config.yaml
activation: "swiglu"
norm_eps: 1e-05
positions: "rope"
rope_fraction: 1.0
tie_embeddings: false
lr_head: 0.00496
grad_clip: 1.0
warmup_steps: 135
schedule: "wsd"
decay_fraction: 0.831
seq_len: 1024
steps: 3886
Each number is 128 + 32 x the weight over its row's rms, rounded and kept within 0 to 255. Layers, rows and columns count from 0. Numbers have three digits each. The size before them is the row's rms in percent of the matrix's.

# o: layer 8 attention output (transposed), 256x128, rms 0.151, rows 250-255, columns 0-127
# v: layer 8 attention value, 256x128, rms 0.177, rows 251-255, columns 0-127
# gate: layer 8 MLP gate, 320x128, rms 0.201, rows 0-31, columns 0-127
# up: layer 8 MLP up, 320x128, rms 0.216, rows 0-30, columns 0-127
# down: layer 8 MLP down (transposed), 320x128, rms 0.203, rows 0-30, columns 0-127
o250 099:115143127141185121141131109157139116118133057105160107182006068112117117147094087102119150128123147097122120124131083107123130141000103153136093178129089083122102126119163092128094107136135163169114120148105087153153134120150140131099124136111195142135102109134132144141163127147096120100126187142136151118139091144165149176116116063143130092118098147126105164135133138106158137143145
v251 071:126160112155142121129110142131086173111134097178106157104148139099141140156148168148142161111101080140158085099044124129128121152121066183079172166113189115090091165119163076156089125112114147161159060144119141143148116180177128139085130088151130167165109068108104115129121117153105109093149177128052135135113161092122160138189060137133084146114145057129103042136125129145168120112080
o251 080:139120117167138100109115124138096097128133057143134074178028108130115153126105121095109144137122120144134118151130142099132133077000123144165105135119096127141115102079094144101123112119115176132141152126127110129125140093110128121146112148080189142135127171100127141097156140106100149133113155161131079137150110131117118193113132117104105125119123144116132136101155111116096079181134
v252 077:155111124131070142152159112143149094199156113088180043154123109115103111053139140131126077152182143125085140192178087143153132133132174145219108145122116112144148099191110103169164151139203149113128106193138116156080111154116149123151137088101088106132155107142117124148142097117153145152174100093166108119100147150118052097144134166115138139142112179165142105134082183065139099136132
o252 093:096158103147091128120127118109140106127096222163157155045215155132153144146127146140113095161117124156137150103108197134110127130255113088119176103135119170099132143130162142131136152147066073105115126093134146097149117122126119148154151137141123121118133117159120129100139178151184132099107105118110109154134103080150149081138148127143153136104148140127136141106142115178151161112132
v253 070:100151143084091115125145074104123147173164173173162078174089129182120136069115138081137151149110077119124145141122122118118175153030125144120113092151180134128136112111110116145156103142149135100119108106129110119160143164134124103138105100128040123161143109145099099120079161131115163189146158176195101139155123130123218067115116092123184154113085179049157122118153079101152174119120
o253 087:141117145120108120105126119133133114139076219115108122000218162126135120105137125147147104123139131134131138125159106126131103116255140122137165117109108128092148104166135117139145118113141065129123136122134121138102113139127138139120126129140115130127137170143134140148130135126159123145128134099120116091118140100140077116142146123122138136122207135158110079146128129142120123116149
v254 087:059143106101124127121130076116103113189152131188124080167086129180085074101141086084147163145110075139137143143152099105151186150053142147154095091125160114129141093147077098146166113139152155106081067123120126103175096159141168119102123111116046124108160087141115125091109164063089160165104143180193145122152107124153188072082133111125179148124135168078137104111143113103120140126142
o254 097:149125141116088121114135127140148128125101239094117142000243175130144138096141147145143090134156125148120131135139116144124095125255128121130170100126128121104126126135129125122144120126140081124140141113150113129120121137119115121140143117157124128131156154150147126149121125122164119141134148098124089112110135111117087114145135136128138127114196124140129086143118126126131134107136
v255 087:148132124120091107080091128140147135123152188191127118102113121111161127147085149144122132126119115142088146204146150159154159114156055152187085151069190128090111099143092116149153163153237137108139027157158140090133057123163123159120171103146154127136115112130152113086135111130161122107138134129106119112099224099117163115108129058128153122081137087137159108115127130147171119166083
o255 078:150147141115148160136135123142167110084169104138072125015125139123109173115152133121116100161178125151154113111149142100102098101030141142134137155132111098118138094057113133103117123142127114142132177123120129157142174155116130107137108091113197166111099115112163119167173214149108166146148184130112114159166065149109083184092191154125113139156147162108123155075115136081087067084176
gate0 100:121141132153099182143144124171176130131119101144090107155106112177157152094151118187141117112114097176090147079108132174098076091125095178110164136119128090160144123163185085094100120173156108095119143154123172171144113114165085142134165090059139116105126142149191175102145083083110128157154145204096100102137171101145151193135073082165124138108209099067133102151158151094127160092127
up0 097:166087124144111119070141172084104099151102144137165168092151082135099114109136175076121129154102158132173077131139176139144108142138148074166134194046101095131094120097152189148192106175183074135138158146144131127113127118102052149144148102192155132119158127137093170183074098169083074093115099156082171153093089146150130140084140117128138191101107166112145117124147136126123158164151
down0 102:128100141169165161134191150132190078165133167139085145126117166148098146159110142104158149211187107124108116142139148161132121127119100115198133061108103157091129180146163093128077078121153108194101148128133137114131106148168138172137145122141142072153167081179119133132107163097120143115128134132197117122105111110083129089160126067176156104106151179126162121139196123186154212110165
gate1 097:162196150170112110089240155164091083119114092103132111127101168155122122146096142149104111026114148112115131094148104148152103103081168114120144088163079121125162146153166108075095119120120145152155122135129131092069187146152129149102118125126118164161138162084152121107148174117120097094125154153147100107178110117168118160131079144160163150058077189088088094106139092090152133080092
up1 095:159174083164144125150150154150147131156132151105140127126085153180111094168131131049160143117128097127112137107166114057082122120130083168102099110119082048164200126182144121147127118102215129157153124120120120188075096143072147122133067179164110182126112119142096129142104157085124142119031067124123104136125130160127124134096114085099146085164121091177093143105130145114139116093170
down1 091:084119081148169085136132137117108188137136134115069162076093168148133069182165090157106142155137173130078119154150180078061109138144169144086160081119113163141098202081105084088168097154116161116093140134102112159127104114119095080103102097117096109098100165144092157100125158190209093110104109086107133162103173122142124095176150118133119095174144139149169128162119116143115124179080
gate2 103:130109216121178132086097124160114163087161086057111116135109146157130118154161108094106102118108105138116175105162137129135085125133098158161126102129091153136114167145174144141131101099135141097150103151128119153092138102062143126089115085125075093132174142054091147173187173147122139147127117170115100113106087148202152108156208125154137157135182139132151170177037125112162099145199
up2 100:173092113171159177137114091094090102079094132130108122121138139143072121100149145144202035147056104132127202148077150113141106134155104167129124143178105206151100131105096115142148105147138061146118118181119145084051152115139148129121108121112107124093082106095164162144078144149157056121142029130096111125109129120160135121124137109112129189119148087155120142130109091154089096132123
down2 103:163172117100107085143120179133121126129163112157220127122111162133123115130193160142072133141110112159102126139126135162104186150131102091167145131104077153083122136165174107081119163119090191153118168136058149121140151143211128092126128184122195093135180158083072131103176122048060125142089112137125155147139107125135121176114124175135130123175171147085084086104140155137098126122115
gate3 106:168068126136143172130150117138090055047133119089148091146137087140111092157132163127109132124144123126106108090137137190125090166191173107122166115065116187209118204141081153225129180134111128119102140094119162167144163145126168124122108113076086141094185088150105199192108106127134129100116091146137130148102109125151108140135126118095122137135137142110131101097140186097156134107090
up3 097:130115194081114092140113152087142049117084099188165122084121157168102139102129116141073169102113133103146113158092116075144111162175098153129136091123148156159110117087177120078167141150141103099113185050146132116135130096124129113102165190085177168096122143096092166095099104148105085110070137111062087089065138167108163099138096147059133102120141132132078120077129126138094131108101
down3 096:133161127076160085072093103082182156138112100143136141054116148088133154135126102128084146206137170211160196150153085150169108169118110137133102119181109062128114068160189118112124103178162089088107141105123139094130114119100107106117064128147142149111075110112134144084138147090134103128178152134126140137124141099100175126152128126179135111137157146103097059108122102134048110115188
gate4 103:168121104105124082121147149097085132127101183103075134157094011107162124119106149096099167101173087141116142109197145104112124086155096089129133144117117111121113194154135139144137135198078105104131117093123101121147102098128108092156148104075051130109123146133153164151133155164119141103185070133037159121129174095175144146174156150153094112196112126104104120141108115154169178108138
up4 104:085114135152084143127084150121159138142139152123154179115112124134149103107098077130142145141128119081136159147056101161126098167085127120197122031122105146134178096129127129127130134135181189167129147123177102099171138123101149144087102130138161102107160061116157137145140165067104196151107162078149117136188070113148140180136114192123146141100098202110155109203133184163093106122113
down4 094:123174178134107114103129147044160160088086108130175107106084157121078151169112124164150154140080209133119110164097113074082127170160147155102084113175062106077126109142066143097090152162150146096142133147121080090157116163164098048122127157148145142084167102129153121150147133048132103124114121101122113132154082131071152173089149112158106132160111114117130153193147151152170143109158
gate5 100:137083041157095171112173131162108168139131183169135084101081145105128171156139142177137069060184147161151218121140102074170086138095095113108140147136123099129111105112096113113112141123188073164144142122115155152146097113118127126106126102139144196115206161160112088106121106148143150150077144108114126142151098164117186134115165137072107148083101125147124102041095092111119145136138
up5 101:100063157110134113182151111131108126117142145149111143111188132160130102141180105158141094094106149145122125106151137137139135131144117068117090076163155147163147133073187093085115153225115112108141112145160101124111115140115127118125112147153127095162120128156110131113144149162073094144165140134105097083105154081203225141063134096172153101091181176196211104104075129090136137108106
down5 096:085211150110141143122093137141154084153157135117090198141099123133158127164104162134152113131088166146122082113118117132137090082138114110078118056210163152190165108167150091151128157099121152120179129128101156085108160143097138112163081136099132088141100117145140139172150126100107112086125097064112137142056186133157139117098060170128075106063142160096171114148108099114135096062158
gate6 100:128093155054157111121124133129143125041138136059110144167055120118156109126111142180221182186118104171149145106106122155121111094092108091122182087120137133119119152136121110125082122133120193083083156113143092100103149137117148159122160157132174073141098134132004143130093143143070162144152126147177129132154087147103135126103138126085156113154120110118078118165148120165149127164090
up6 101:155145081134126146049118141149114097147109141137098175101117079097079140148122140117155159177191139104170180110169112125106127132167109090125093119136083132162115086091107129149143155125177058127129107149130047121124074149117103118106074092107096089118130136231148108162097155143188122083104138099067070104143113150099152139141137135143156155128170074106122162143160103119155162054081
down6 101:084156113163104108145123134164113087130073115118147119140112080146140129062167126209138170128100108138154137176157103129091119163129065080117147116144087088101118175139094121132105108116097101202146191169106118110113122129150089149112186167120111085125127120064132095135160137080131076116134117137100176170065102160127162127061145131163157145095115122137103123116092056137199217145112
gate7 092:143126116045191043155187073090114094174158137119045108139135144107109182131105149153103074070129085109136082088142131148146099163175089091147148139134128131078125136119129166110083114105109098099066142116141176137110170117107127128102090163132172135134129125098091083102102158174109112103135160141155117122146162047082203109141137110138104139113090140093097137115141171090077115117110
up7 090:152165105151162109122133086170096102143079192132096105070120097116094149161147114130142131113142153167105103122124166208092131162074088180113152115118151143063176104202113094098092124087129169137176197138146145137091095168141145156122104122118143139106103040061125210107142124161091133148100105116137109134144101109111115069146147128147136094189123149120137089184091139119160128097083
down7 094:085174096106124107120122138106162134106160134162122162183118130132132070153135163112163082127054164071070137071130071116109110122157220113161098077128148137135091118136125154097170084143046114078206189129139125108171116149170098053142138119130127096110141087122118143103126107115107133103123135181097108126092117154127125173104174083122122077103100149154116093128112152200121154155152
gate8 103:131134128138101115106106076113156133083085150131109142102119143167114089148067117090111160147111114181111142141078132157066164134114149142076161125156136107128101120166101105075117150168047094131122114163092131084129100172081220109141138091132147165149205116148071194117203106144140136120122099173136104158144131094181140093163116123156074074139101155173133062140156107086126118084144
up8 090:165077148161136194158133117095150083087082166124171151106079134072156102100162092105165132168183155136155116164156139130101148147158118127136152164157141143089159073147099154092135129089146139119000141118158068064081124152115140133120151126100139116103098052108145078087103118107116099115114154140134122163186095131118144096156143124086112203135154133153117149147111170122118130150095
down8 097:172126183201107122169106119115104099119121222093109107125183092103150126132127137136102148107167106156118142138109061091119080165099146130081127109130173154138144154160133174156111155062141118106127103087175151053160131089135081089145106125098168113142116155132102129111115112116150150144133169063183109069161122117091187123146153116064119139093164136133154132137189108115178213121168
gate9 101:113189148084126162139131077136116132145144135172137141148060224068125174130093065128120109080141158201121121167131122146138123171120049087104110152078154150109158130140148118115129193148121134098114124140129195122086120179091129131130130119166152143121128086161116132104130127100097094168091124080129082154199170066168064111111167117148159089119137159061083148135123128115096146127151
up9 092:150071113081117116123203102122091111170132131118174104126179060164104148158121112167138136159147083038133118109117150089150167070080173114131095059187178135148109125125146163178108091142107168109152142132127116146116133123090102113101146153129173085109078111182103146154080144151083199158176143151132114148100133089096210081123132130111127140099109148118105077158118109148104145082125
down9 095:113122141096122061153145127137099190166080109142167109136105110144135065120100140142170169098135126162184098143078154104074099105117159145117105118090112121154086139103063128121179171116110119164109087125099114121136153125146181179163146195111100056133172126055168085137129117124096106124125122169118128119156173129123139080107108082177167117161163109126164105071144156093159239133119
gate10 095:096145136154150121148108136169190045147107088125125074117133130132156230166149140106182094158123086110084150089179105171145138120153136151163097104164095114146106169151138143127158071070107100077098085123160130086165127124121153151123153052130094136135111099109135123087182200099105099122070112153101120172103167108102100110138185095135094150114093107175171119154077102116122110148154
up10 100:139084146108177135143080107161155137092119143107138083110127179150156076056165115118129073129135130084164144125124149179142120108185158165139138099129108130139177120112150156134124170082075179095136161062132111133111157100123141162151114104079159102148109083121099095134115091147090128146147107151069165097123115158159113119152123097136045132125122085176065083175159196095076091212117
down10 102:151117166140160159189095101119116166108137177150108164103112152140166115141095116067116071150139113158141098155118053137164141140147141072119090130142095193121118189133130081127068129148138119102164115199161145106128160114140080082150089121057111090081123135148087126167146131146100190127078128110104121141125116129094184174101173118192087134127125115115111152132081181121053142063160
gate11 099:106103090132130113129073119145106115125085141166118136067218108129149135127115142083104138135112108164141135149129172139095157165152175141116141068124070125109127135166134231147125153117055070113120122124147113169106101129124140172123109139173129134098182095123087145075176146127134155111158109127195132049160158107144084082138186119108135084189094121128098128159112080133118189105066
up11 104:115142136107135101078145104108078112113096183149114185128170102134168142184157150129143187115183100104131116117102126125067156115125096146122169085130185152165123108142152135116120105121095061155139108064128129140115157125111130127104140128163105113177115118133152085158108153098166097099169112106166180152124146098115120142097156153037174063058175215174111138073147183133150133083170
down11 105:130050112115051097165111167097090168116109085190081130152128127165139132176083140075082102124132157076114185137131130087085150162140097082160155158135140103175104103149166096156110087131108116092104131110100140178092112121129135116125077076011128090142136127123113122138122140060174144128168094152075131092105110163154112084123161106114102113145130154073121163161104122158111115150169
gate12 097:126166077149133128146122135151149148114061155162117101108109059194137139130114156111144187106141099091127191159140166118165099103166155136137112201122105113143070143224149132172105098108110114094064173101096109124147168157168131097140165084116109111074055120132139147109140069147111121162141174106105105132135157155136136139136122148145096104206182143180149071148096138131142126086079
up12 101:102076095105175124101081112098164078110182122106124132132069058073117137069163152146092206085151101125161143117136166102079103198138080096133141127192153096110132099122084170090103167132144146157133099119155131191117128124170096176131096145157158178033125144059136125169094125125164124133099075134079132163118138120120131120126118143075144118099102120096131160102107135150138113169144
down12 095:104163119133133137141112141089131139073156120127214089158108134146108094120117124082182155101113164124152137195144106103093094153092125109152116101148127137128110170099096203075109096107166147166097121124128123175159159085180170128192162093172156085123134131083134109178133111127139143125165183150122121119148139155141204068161105107148125165060226143134121100130088200151162119139115
gate13 097:138152068130121112081099138110146113137067164110077087132155097125097108183114113119086133121098111194062125151119122115067197093094211155167160145125117082094121120146043080132144139162122156110219126166100121164106131136149104141154110101124091158118120135112125158121128149126124080141154134161128147143109183138082119133138098140155173105163143217143162186144179155080145152115098
up13 098:171084155102127150165168106122188106149136113093089093115142150139165132133112167064111124180129072174179151151119119118156152112171117084114066079141075109162093156146112149188124103127096126056133138133120173158089181128062128063094132150105120173153150125119099123076108126149135171158143152093137146160167210164144156140160152147126121158140138193187090137175094132122103178137155
down13 098:103112121120095125166115160139115151152152173114129124155079113161117120120082139079105152115087099169179126134124153175157136165178111156180153127171183108096061169204100100093174128101125079198128159142143154133104170151146161167123081164129100088164130119142188137141110132154192170100143085131100079117109098144115103147165133131088124174166076143089213105099126138093180107117172
gate14 102:153125097192154106148193123125128136160140210161171103130125115133150142127113153069153137129149122166163153172058141149082151135139139144115142167141101148175068069140121131101132133105136134105077142179096144116152139114135098127127123197141170111142084121135111136154125166051187119143126119121164046108138113052126105123094213121156098154043109177111124128141156186098095127111132
up14 106:124143086148138119148115166086142146179141109099160164118173135193103162155095095106093111142105156119114167139155161118122106092109152135154093117106112126123111112169124104134145057154076153074118137193175132108118115171142076103110100176140125126109194052152133133138049133141098105107098100154128076057128129164138172168147153060167186154204084162111167145143098191123127113102143
down14 111:112119162141111113164178146166135081077144158143145188104128121187128090033166149066103078115126097092146148127131180165126144079183099177157156200080151109133105133135113116137109079108121126114080100164125130108116118100083101162132078134139103148143144157087144147199136106112094181138142155118167183129114130112135119065133093070160201095125165132150108142106099105121120074093160
gate15 096:137149122133149141102094098080132126158092107153175167124094121097106074134129190149112104100096158130158094088150154146070122125078111110016118158133123186158090125115133132135153143133116132098121167090081158077124148160110142104130075138135062126116178102174126134159114129141123190114146172130153076163136152127172076110160051138137140151160158201121068166130107130101087120093059
up15 084:176098085138095168107119149154141116074107070156133136122087163071094090161096168137124120160178132129140100156164094113107130102181151108162178127073099147107088143124124154121124200097110144143156166168136163102170079164159134172165066130108137121176140093151107168109070113188104129166110139061127102142158160119203135141124124194145116119175157131187106145060148150111164141141088
down15 092:140162144152127164116131097115120099086124204141084128141123120168234139108152105141152062141131071167086093126165155129142125155114138145128147154190092074168176136164122134116119133123132098117143134095105207133129146083103138066093103124138128130104126111148125110129124125128112121114086108159094078133111092163117089204116131112128157154070164123114148106173133112119100000109160
gate16 103:155137136108142122121115149081138175126044125046111134133065066103113117106118115083145154104172134077156186157169156093131119130160140106134100133133142151118122142194150205066106138117145096105116089154131127151157147133122134157122155079148155135106049173174150178125112151095157156167137126143092106160116180174081189141152175118129135114155161090124161138211145095104148100169095
up16 111:108167090143145200135144198139150125073073072116122085106146095106112135135138149079123045165162137144160120125163056114136151155156095143161143104146168160141082121048114156124107113139147122132103161153140194068140118132168119144154098089104085131108134129164137114171118155117181109091143102109029077118125115135139146100139174111125077155119128100075123121164141149112162180065129
down16 103:192140166107161090121133150107097131145102111101141140091083069134092120104101074139141148123142130109103149137146185126039162107159128109165132160138135132118142188173185154129078075124184062126100127122112074164161132103114124139146125125171141125091079125150155132156091143113185105124119107130079129145121142148153149073185094125148149084152166053139218093193124147106156098182123
gate17 100:182091081213139093168147098147127142110102133150175121112133112134111070111114129135123056136131131115118109140079116147134168070212114159157109108106156056165063135096074069166096119161118144127141155110165158121108146170098086086133157116096119127183071163171171134101139088111138135135147164151172077103090100161172162160104130171127104136146168125137141122163196129149092100119094
up17 103:108175061131136138111168112207050114135149094102180065140137158169114087114156076202160157117080095141142101078149160056104112130139133109157057123093125113154114170127138072082168111174149128127175131126160106151163210175076134141143146085108139132151127142087140136155126124168114096129119117145143122107183142135138069068110084124129160090133123122116107138106128148145140061128143
down17 102:167116121133180099129077131094150145080133066101135180106193172093063118114121132143077097080141141101154115139128148125147177126193115033097126137098113155093095147094108139144135083118086161145156137144075077122132134134138174099100120116124183183138113138177120153144125124145132169142152113076137110141129083109168058140052129043140127080182173145184118116107132133160123138125121
gate18 092:135198101062108070137144139168144139131176071140111122108167113165098129127098113161195120180180076185071093103100134164155129119049094114105103145104101147103140104112148137109100111168118083124107118173129135096127148136081131129133142135208141142087108176158099139060153165152103081121110096090095138119128114125070169135134082083126122088127179113130166088106122150102058167124091
up18 083:109180135129132067088111132085131092128144158124092098137188128107085174162143092121143166145119089109127113137195141105093168164112101073120153123162156171139112131145135149108132112110199152154144121097114105102113136110168165122164190139115156143120107204144184103095136138183130117122098092073126139140141118090109071094093109147100148123113175191082198133084163138226192110112099
down18 091:155129130124090143121165165142102084156087134136142145162104137129144194109122180124158173110143161154120145092114133073104080172096122098139136161070158144147120161173096182071117179176149111125126181117165170162139087119062133162113098062124117105109167063109192106159087126134191107112100131084094169117136165100112142141107106040189144139169142121118086096081099132077139141125146
gate19 094:158127023078167128142186135158146176122174118120140151163100132066154100029122140164108108106143122138149078098148138127136167106134111135142135179101146107127150115123122103043129135096162057129148105113172162116109129180106176106163095119109070155159081178169115070127169120060124137087130129118160111119124090106117122159166120162154096095179161122140143149133152129135063126166150
up19 093:162111126147060182123132209128124057161113111114084148123172174114152087127153070169140149104112130147203174156164117148103157151156069146141126152110176136156153086073094134182123108114187126097131123164107150142126096144153109172129114129162116119088127102123141179161108125113115139086160142144168116170143179149084101091153103130091105176106139141093027116134104121106069062150125
down19 089:133135121084169182157119116100139178057123134054114124174133143087097123133145113128171167113132109141100139135130141100115052153137150118122118152154140146068124120164115098137139092129096072106091145116106152140138113082118119120102130179180067148122123142178131170134122113151100121174138125131143131097149197120071107131153144140085154184055136075132197204115055116119193062171113
gate20 099:128121085139143117140093105137146146116078112128107171151118084138072161082117117144109209181184139191109054146182139166127154084197123131133137131109142197124128145076146166115100099122104141081149083113116139154122187081102114092144104163184116119132112180197158159096124155089182146082143131152131168157139150189155135100160119102193125145101101106076153113171115127091143147149102
up20 091:118128075107151132109125154134143146124129084195114138121100107137109196187214121120121083179097133092068183081101131191138093130201160115109111120106127154102135099093120085120104153078050086118172132138126123081117168134120103138166093091116093117120157107158125124109136137135094137115092126139167092102160119138131118100109141140142067154062122156162083155015129135071107140143113
down20 095:182094162095126106120104160211126148149118168095111154092133114098088056137102079080168109097105157124110150124127117159159140082093137120126158105138107117114151129118159147138106155128157078129135116101115138096080119146149125131091179156155127107174161118083072140105134121091133126085115088079139153038129136077127030180146095127144134153114089111181066147122135162205123056160126
gate21 112:133108121159152111076126122092135096130078179137139130129137151155083128099134128080150073126146154105133078103188124114112110151154152099088231071080113141117131130123193113139151120109131098120152149107110170124090218160130123143178151190132122105167146156163113159132121151134178119133165137048122061098122178102118068096158138167128145163127186129168127064160086131134131183096146
up21 114:202156125127122142053142073161182071177077187133131130113207175101152124128172214131139113152126131127119100117195130132142117143141125122165173115133105176130100119137112110151110094117150066144114086093131160068080089155153143103141094131162104117120140135094161151114086134097173122135145106115093079164122141104185136125169168130098146149128180123185167074123085144141164072120094
down21 102:124123127148133140184107142133107159100221098123094153143120109100110174165107064132095158143117097138111145163094110059101174134103148148135037170119143150107166109064115179100121152135116218104110085118113122131153143075177148147114083075079111163105111104103151067136162140125088147070138087135092183140110101114116159178141120110145072094110110164091130181118130143144107089152155
gate22 104:145189110163149103126094136165091079137194084139158130062118142164075143112067114126174195139145145185167094108193100112080153133105093122125172114157170094149119174195156187145136125164095131131096107121134129146083106156130135155145103158148154120106148133160148115130140071155114138146110111129077137163104165155105179067134160202148097122093192103125093133083153114100088116086166
up22 102:061140134140108130056162125138072105079077165179177134120157095121139127123163098165130089156149154111160127167178139137156108121139171167064099082141121082140110106102147150199142108114100132118135117086171100156134104164162140128162125107127163133157120167042148185111131176134136048155132113170122111072088131090148117158089157193160098152095160140108094126144164201118110089113133
down22 107:156131136135098140091161180133135145105110090076112115102080120190154200151048076111128107103080065098138059109142130107119131113113137115130107142109126110119178128144105114140157180134181109091175133107088128158139121080126199106123165160062153100145146096206121086084138122114112096082163156084161143165126145098078107177122120125104138194210109131177119129110111119148132103162122
gate23 098:117153114140118121120126110152103172122118154125133166131157085185114124136089137150100167157116145152186159097056074166128166081107165156143144194099131076150099110070074146127176154113053128139152084136073107143162168084107094118112189065104128130076145210168094155201134129064132161137092148131114173111120111111146127110153111147145169089172114127186127141149155152151170121127121
up23 091:123224112140161114089144130167087164088119069102136064103084093075132116140151135090133087096124060139168149186108164155116112110173098186113103098170100111170131129114142176173105162160095150114169120096031148104158135087119126120098112091109092150150108131128192091140140128153079098120111104113176132097099134081081108140119097119160193148084135136138122165152165151117114128090091
down23 092:143091154159112104118170151148157222135133092136167119123135068136107124146182182145081087115132120163157165183066091065176132138131145137134120152137160152176131154129103128179090130124095141158098165127164157140158155091127165201167164133107105133088145137074099116128137152160131136147184102185091123128119175128193152177139079098096134097100169091127107111221097155139157102137128
gate24 095:159132151142124101117175146083151123147068127130138075145191150141119104173190144150138148163129116146120098150116077109167055120219134189099086131136172070135133161119173139130120117124100092191125106147098141128110093141078191139123160100135171072154150100117164145111131101098066139133101107113130171176099140147097145180121153106154146184081118131103204100150079074083150117129140
up24 090:175131137132137160074094093108122179148078081139174148084118129145125149185067129107161123118141108142133136169097147127126146139165188128109129098185140049142184161115193192122131094112147151173136158173074141144120158084121176110097166155094145135113146122126043103111144117109147086180109175130153189149163126147182110138093112124162084130167098105112134115155087094115215130139146
down24 094:191141142146142090164127118145161088127139092158112184125172116136136156173177153164083102137193132152109143142166138158153079111134125097101080183156105151180027111133108114156070124149112077095160094100156093139099099079064111108123134097154148137133157167111175107130149173135114192135078121122126160103176129126147159214113129111092135127139158138165096094103137189140071108166137
gate25 102:133100179194160136086174126142152148159128159135134136108181108135115165094124118087102094132173151149146147110129090142151166165133129177161101114088154189129178151181097109118132185074089111111147127121175133125128177048101127169068105131170104120119147045128153084184149096112127122070178092149190135125098099103203141095178163183161114151149142151105117101156116113114146135160108
up25 097:156101134173120099228151126139119123191134108123075085116164194131141067207139156103152126149109142100104134125172114075103109158148190112122148188063154143119096130144087176182151126141121110098160209145124164093100113104118074131107132145145147120086066105127109104123147072171170136148144116132071145138158099128117171153151145143111101125066094103132138150151158155127081124110184
down25 099:143106114179065162091100097187120072125122127145102054154190086120141174108147121119122195111111130167088130163109105148151114158119069135071138164178137123128157105136122134149119114134046146134108098100096103149164137118122122079133137174159090140088119067171092063192127088131110170120151176095113118102134149144147087129145124197119128150112132119115166197136206170133122177128141
gate26 104:150067142150134113114134105160140126135148059075127104139124119164098165142142141157137116172111114171118126134109112148102094126189134126116094107108082081086095212111104139106160116076176129092147101114101078160094131143056084104092162188191135100140143092115169174170167174087127082224114087124120183094100096124156159130109159180109087168086125114156128123153141114144120094162149
up26 110:146107153130168135168139192173080106073135111155088100119136144106142085043118150105076149093120144132132070089153137145116100140087127098140143117198069161103160121121169114122115139164148180143117125169140097130113110150086053118111049112135070061119155121163080081160174151124109132131125116091105097149159105118091155146102151137078112151142133104110099066172131096147090051144161
down26 110:100093135124161161131116103116127152053131114135144114139076123141154192114105100108111095159072099178194172086064060134146060182107175093157124094145113138174173135078126129116138130098136132136110118168133138113113087147167122161113079093081188120125111084120110146153077098129149157134147122110160094105109190088079148153123106111090159168066110108168156160114193157106164142109183
gate27 108:196135152126180153068132186128138149152085128090152070138088139114159107147123144091110087163161132123145193130123144143137135155080122142089122102135155095197164134126135130101164115107084164093088126124120108111122163135081152116170117121113113114127215159111190114205129176070067082199125076135085030125130110108148108138191122148108125126130126163147154104143119158140166101121139
up27 113:086090130150210128118083074152134206173148124147139097122129146109170140170095180099129088080098118138052097144154135060125102158102174126150128082128081116171145136141147154147151127102129123115131154023129145145077149149179096124114160190163126146126167160084129140156105179142103109188136066125162124139133173141122119149147157111115090100118115144154093114106100146138120086063173
down27 107:100126101118119108111108161170101118153144109119153170074148133144121120102139089108082092085065117144112100131139134136098105084163109102192129149088105160150182131087138133162144150159075131110087116120152123095068156137098121120170106128166181197139107153185134147110136086132153174152093100099119158128152146133133118171218059175132091174143113144049170182100128131096052079111163
gate28 109:134158170104079152142090041127111108072126137098072148171184093151124136101109139098178095100115105139120124108147145157127128063136097159110123128158130134080152116143135167177112144207092122180139108108135133132190144133142175114156093166079153135164102160132163192085154188195129107088124124167190190130095172137167133135089190112151114128107168132122110165115144111108155142156071
up28 101:150116117164076122133144152137192101117144163102129104131124162121088119158086148103045059129149085151136076109159066099133116145125129099118087110120125095129111185136138143193121128182158179133147169124166152130130095160162108121172190143093142139176076185149120114182146115082167117180129146156162159099116118128144157171118164101106053071128089130159138142166116165099174205103103
down28 099:128123128156127080147157107145081131183142148096171115084114098135106142169140155134156170111119075134197162124125157125146179107138095088148127144123094121105121087118156133110142181148060126070101145105085100147067114135130187139135186109071113113113073145063103127153112101168145109110099083149080185080135091159148151140163185069164140128182130153155142101129097186119185062172132
gate29 105:120152124076043137147137107110113171135172107041066113109108153110175112109069208164160137132157131116117200125080112152160116139160148122104172145149127117120091140122139108105170105183119168101155127117136133132175175111134130107093179199154110065123091148070153153095163156128132076126142161143103129104105127094161159172125096111097158207129114177169143144113158179154119131155146
up29 108:116120114128129130126220094090165146139121147022144165140151145122166121050106160169156154134108123138167178150141103135161038168189126128069074112137137102080129137145130129106134117175141094142136108148138163160166130111134123171166166162189174122196098083090181132123135085131113133110130103127152105158114142105144183077153141166127107157108108091113113156187121134137156126175080
down29 104:133088122154182188099183102088048120133170104154118172211168147119166138142083143122185062092180125140109124151158151189131064168160191096086124160149144164130168131099109066104104114112131118159105151124076153119143140101136095152066070086170131167175075149131111108138142139067125152103121134162141107102108096067120155111102119167118159104101118120132117133083116106116125120119146
gate30 098:112156066109113123132158112221115116159120090112090124086134149184141078113093114117177158123199142075146146099094106120129087123119122114166129145141237140124173117136121174134092066139150176159074130135155183145076156114076136115120125174164134185106099114103150096161122133106075127084131081163111082113122122137078178170127112166150156079153102141112157105094146119114118130076092
up30 100:115125089135107092104133153154132076128111127168086136105179164146070137129092179123171118103101161106130135127123153147113162130131121091152089109137198081125086137161131087139114163144079070117116097084147146088051170092164076115151114163101153123110218100109112154128137148084114171104172151173116113139189191079135156068147226130173116109146110126149108107089134089139093114140152
down30 107:140135087090165096082161098123164121129140108095119173149076125133148150100175163129071093106135122127129031076119145129063126170165161095127091127148080163079119150157111086188089106163103115150081065137146086059183124146078149097106100116115125154065159163157160144110092105108134115133136163105155134133139156151118119147067124106129148107148153090118177080061098105124124077164158
gate31 106:188103115067131119137133172113108123110177103178135099152066133099116103087103112171143104155105109154126169152120122163124156149166043134201167121104139153120120147126165088067091168101099202068124134163075141137148147137153135161091164132154124110070098128139107139160134087100171176127107131085112166097179132189144092112143078095099140103212119077143090106137172142153115123143148